Part of a small language model's weights.
Size: 15 layers, width 192, 12 heads of 32, vocabulary 8192.
Training: a variant of SOAP for these matrices, 278M tokens, 3054 steps.
Each number is 128 + 32 x the weight over its row's rms, rounded and kept within 0 to 255. Layers, rows and columns count from 0. Numbers have three digits each. The size before them is the row's rms in percent of the matrix's.

# k: layer 2 attention key, 384x192, rms 0.127, rows 348-351, columns 0-191
# q: layer 2 attention query, 384x192, rms 0.114, rows 349-351, columns 0-191
# v: layer 2 attention value, 384x192, rms 0.121, rows 320-323, columns 0-191
# o: layer 2 attention output (transposed), 384x192, rms 0.105, rows 320-322, columns 0-191
k348 102:100113158186139134137075128127121170096080120096105124045140114065108166165159121092055124120067102124154068142155135105073175148126111120115112101125104110143124173088158095106105127122143165125108097138115097132082134174128049149114077167137150135108134138160182104103164108119173071098119106190091157110105187174129149173124079155073137133165100124169132120120113116108095203123117072106139053153165144106131116132158159074176096133136163123173121110152099147112171131129180113163092148056118134125126114104084122144086084176068128151109113097144136135080147097098143056074
q349 111:137117114117116144208145187152101149157081173139137126122131096093090150140169085143060099144113153190120185135099147169112084117118126180109149102096074180172137088063130109142114156139095122135127109149125067139080164111065137136126141177147099148119153132155112174122148026109100173074114152172156096166109132128126127148139114135147153161126156125167118154105162104115163160130147150130108123141142172174135127184196130136100170138166199185051108176146171178093147161120168128066141163143084145135186096169154157144062114099112104086107155108124098149107135103074165136119
k349 083:114079113096151077075121178103073134187185125180138131197070131134125103104108092125133152151087059112124185158131175168192059092100115124126142142084087064196145157082123129163130136134124108128151163100131066159127150163106175124152122151129137122107124150095178164141142148142063135156130093159137154152124164096121125093133156145109088139110128147132115154136191130046123104092099175147158135216091111131119124107167162122150140125107154142216113126110103150132124096119139174112145128209128139128105136162123106129141122170084136083180122084136030109128158173111121155140
q350 098:180118139084089120147113140161159146099134093179148156142133180181101158140157174150152184085100092099141134146150110161159069118156177123177084122139211156097134170143121162097131065185152081080141123072132144106106126187118092135156121126155169171097148126189122116083122089134098135052107120117045141153174162091099178136122072159141098132113123148139118118098130183090180100094111110133142108148129172186150127182127152138110142130104108096156132169160096092140134084127097149091172106104163069101143074143131135120140117103168153107042175096133131156115086134073076119118
k350 085:138129110085140138154147152189131063148124068098197118124095149139152115100092165158124120100182098150094175117127139105104162157147147133070112072108137102183099141157118142164136167140120135129152170169086108137111117060102160133206140112138126122113140109174145086113140154128126141086140078101177148124165098150090123125108175103141149182132137115078201113157147178140155095168109088092152107150137095117147125117079118123159148101102080150199121113130133132207099127155052074164125097115052113116144108170125100159128119203097103164128098154198128165177073160122178177171
q351 102:113119126129124122143079153152087127096159139095153157126122177140091116184115166127119154173081079136122099126131121141198124102095173114116137135168124145147146123152121146129118139140127175147158131117163152099132085144137128177125149165090134219162147134130160187111125138159093177058072178111168076154138154065097094113099085188132157114137118127136108121114158130091171168114125138104124198146113190152045174132147134155147135149125118087138090180111146141086150047155142140097192127073137207138152133112133198106151125076198076157155184125147185140175140107095142181124
k351 088:141107146131114169168149096120122084132108175080146139137125138135145132121119100137095108087097145179122164128111085120097151201081141154077145111126069104128102106124159133086139141097088119168117158162084153186146177150121098155147100136110108143123132141133159154153085094074049060043074151168160215105144111116131084113091081198138137164075121124068128124133150083141176158115126107086139147118141115123118157131180043136141141180112161121179122137144165131133163186142146130156099113122146090107166134134141127178113090154099145129108116056126071086111127103114183215179
v320 072:115178154157155102099160092145118097136060149081098070101113139095148178154095140160113112120065121122168170087146155114182124139126164114138129142120167143075125140123169154177190147101143176157171076100104124142189146107163124125152128140153060166113112116157137138127086120133148142126092114121063111110158115161155117072130177148128104136125118076083167130197100131095102130149173146079097126099116139126135024121090187143199139123110118174124089098138058109171102125137156065131132132115151119091170131162128113173135115143122038068070099153113121155082136088188117163134
o320 081:093134129088141114204125148109154151052139099079112199096168148056102139148112135166127116141095151162118099096139135130141108132121137119131120068176097132160101092118062121114106137181141099152096124074100130069192143144108114105069131162088134118163095154085064084119115137118127172105108090102153086120080162136087139167051109126167138133155141196182059111099146111108195082072108129183138178151121090146169088124131145131082088116139177086141144124130105128151125107171093139142213147091137154221179128104139119137131114111109137136141142120126133156152150104174119173129
v321 084:131126166146140166110092119112074112085138158099123103070123167137127224110127140104083172130085127096136077129151139139159091137107152165172107172158110151198117116110083160129059114099139125126096161080116064117170136115208155140107109204150162163129179105101107118152139133111068126146080146142091099117084091139115174125126063182108135132105101103154118072126142071093147139155194078155118135153145188128113085188058135130168131110074174128182131141148122114122088134131157097111173160069161113145177162103133139205128130106133091107170103166110111144157135135098135094127
o321 076:104141141188093196144110187104127109144114161134181089134106126100098118140188137122139087113127246205162111166109097154144154118158147182110140112120146113079130115147133146132135142114169137163120117141120152133112140124069150112205149105188119187132185103166106136058087138159050124144175122084145175098168103092057147160121159138116087158098132170121128176140139150141124152169102119073089125101081108139133125178120131133068183169195131113144126114135193107125142088174169152150138094156129146120111107123138127117114158127146166137065141082092104091133127116211129127140
v322 094:145130150118145113110092111105114146132153087120125114189126197187130089138070133135125207147085129127186124093135120126115121064055181132097146119174120074148128127138125124136138147184171159157139140102126134134103162123109155117175154113162124177124128183068118150167177138111119167213061130179133126168094098070064126180082147045140127156113101113107134158160133105156111073075163156140153132116118151116133098125147123149111110131131153146123151128108164114109127162112100139157169106179185129176135103183112100120066133159181172091208107085116110115099098164111131056178
o322 105:136113150119099174118138121163128096117066164144114099097114099171150118138119092022138138112100150101119109163171118200065125131165150099153132160100110142037123194107185132097141128123200161196189083106104095084133132099194154161134100120150132111119116163190121132086158071174121128096101143126134143091152176122130114104089130080131129150126153145118146132143109088144157161153087082130034192135162111176071093112100094161149124204055101139155109117138120116116114136154183090072133160095098112087126132094144152119091121127149149129108138163126115105100119113131167117177
v323 082:105108046179113126085169141178139102234154102124133122123097060095108175169147086152102071125146151125104127153184087182178144155137112084149092131124113149119067145092156168142191078095105152117164101175129142128155080147171163124086145126139139166145143108142111173095124139145146163047126080118145138137137128191195146114245139155111122159150189110092118053132114144122076152130107100103126123072142132125133120168059092101122143150113126151111125091163150105144123150154156118123107135127137090122141189100150171169137115128117118153120133134128155136148091067146175161133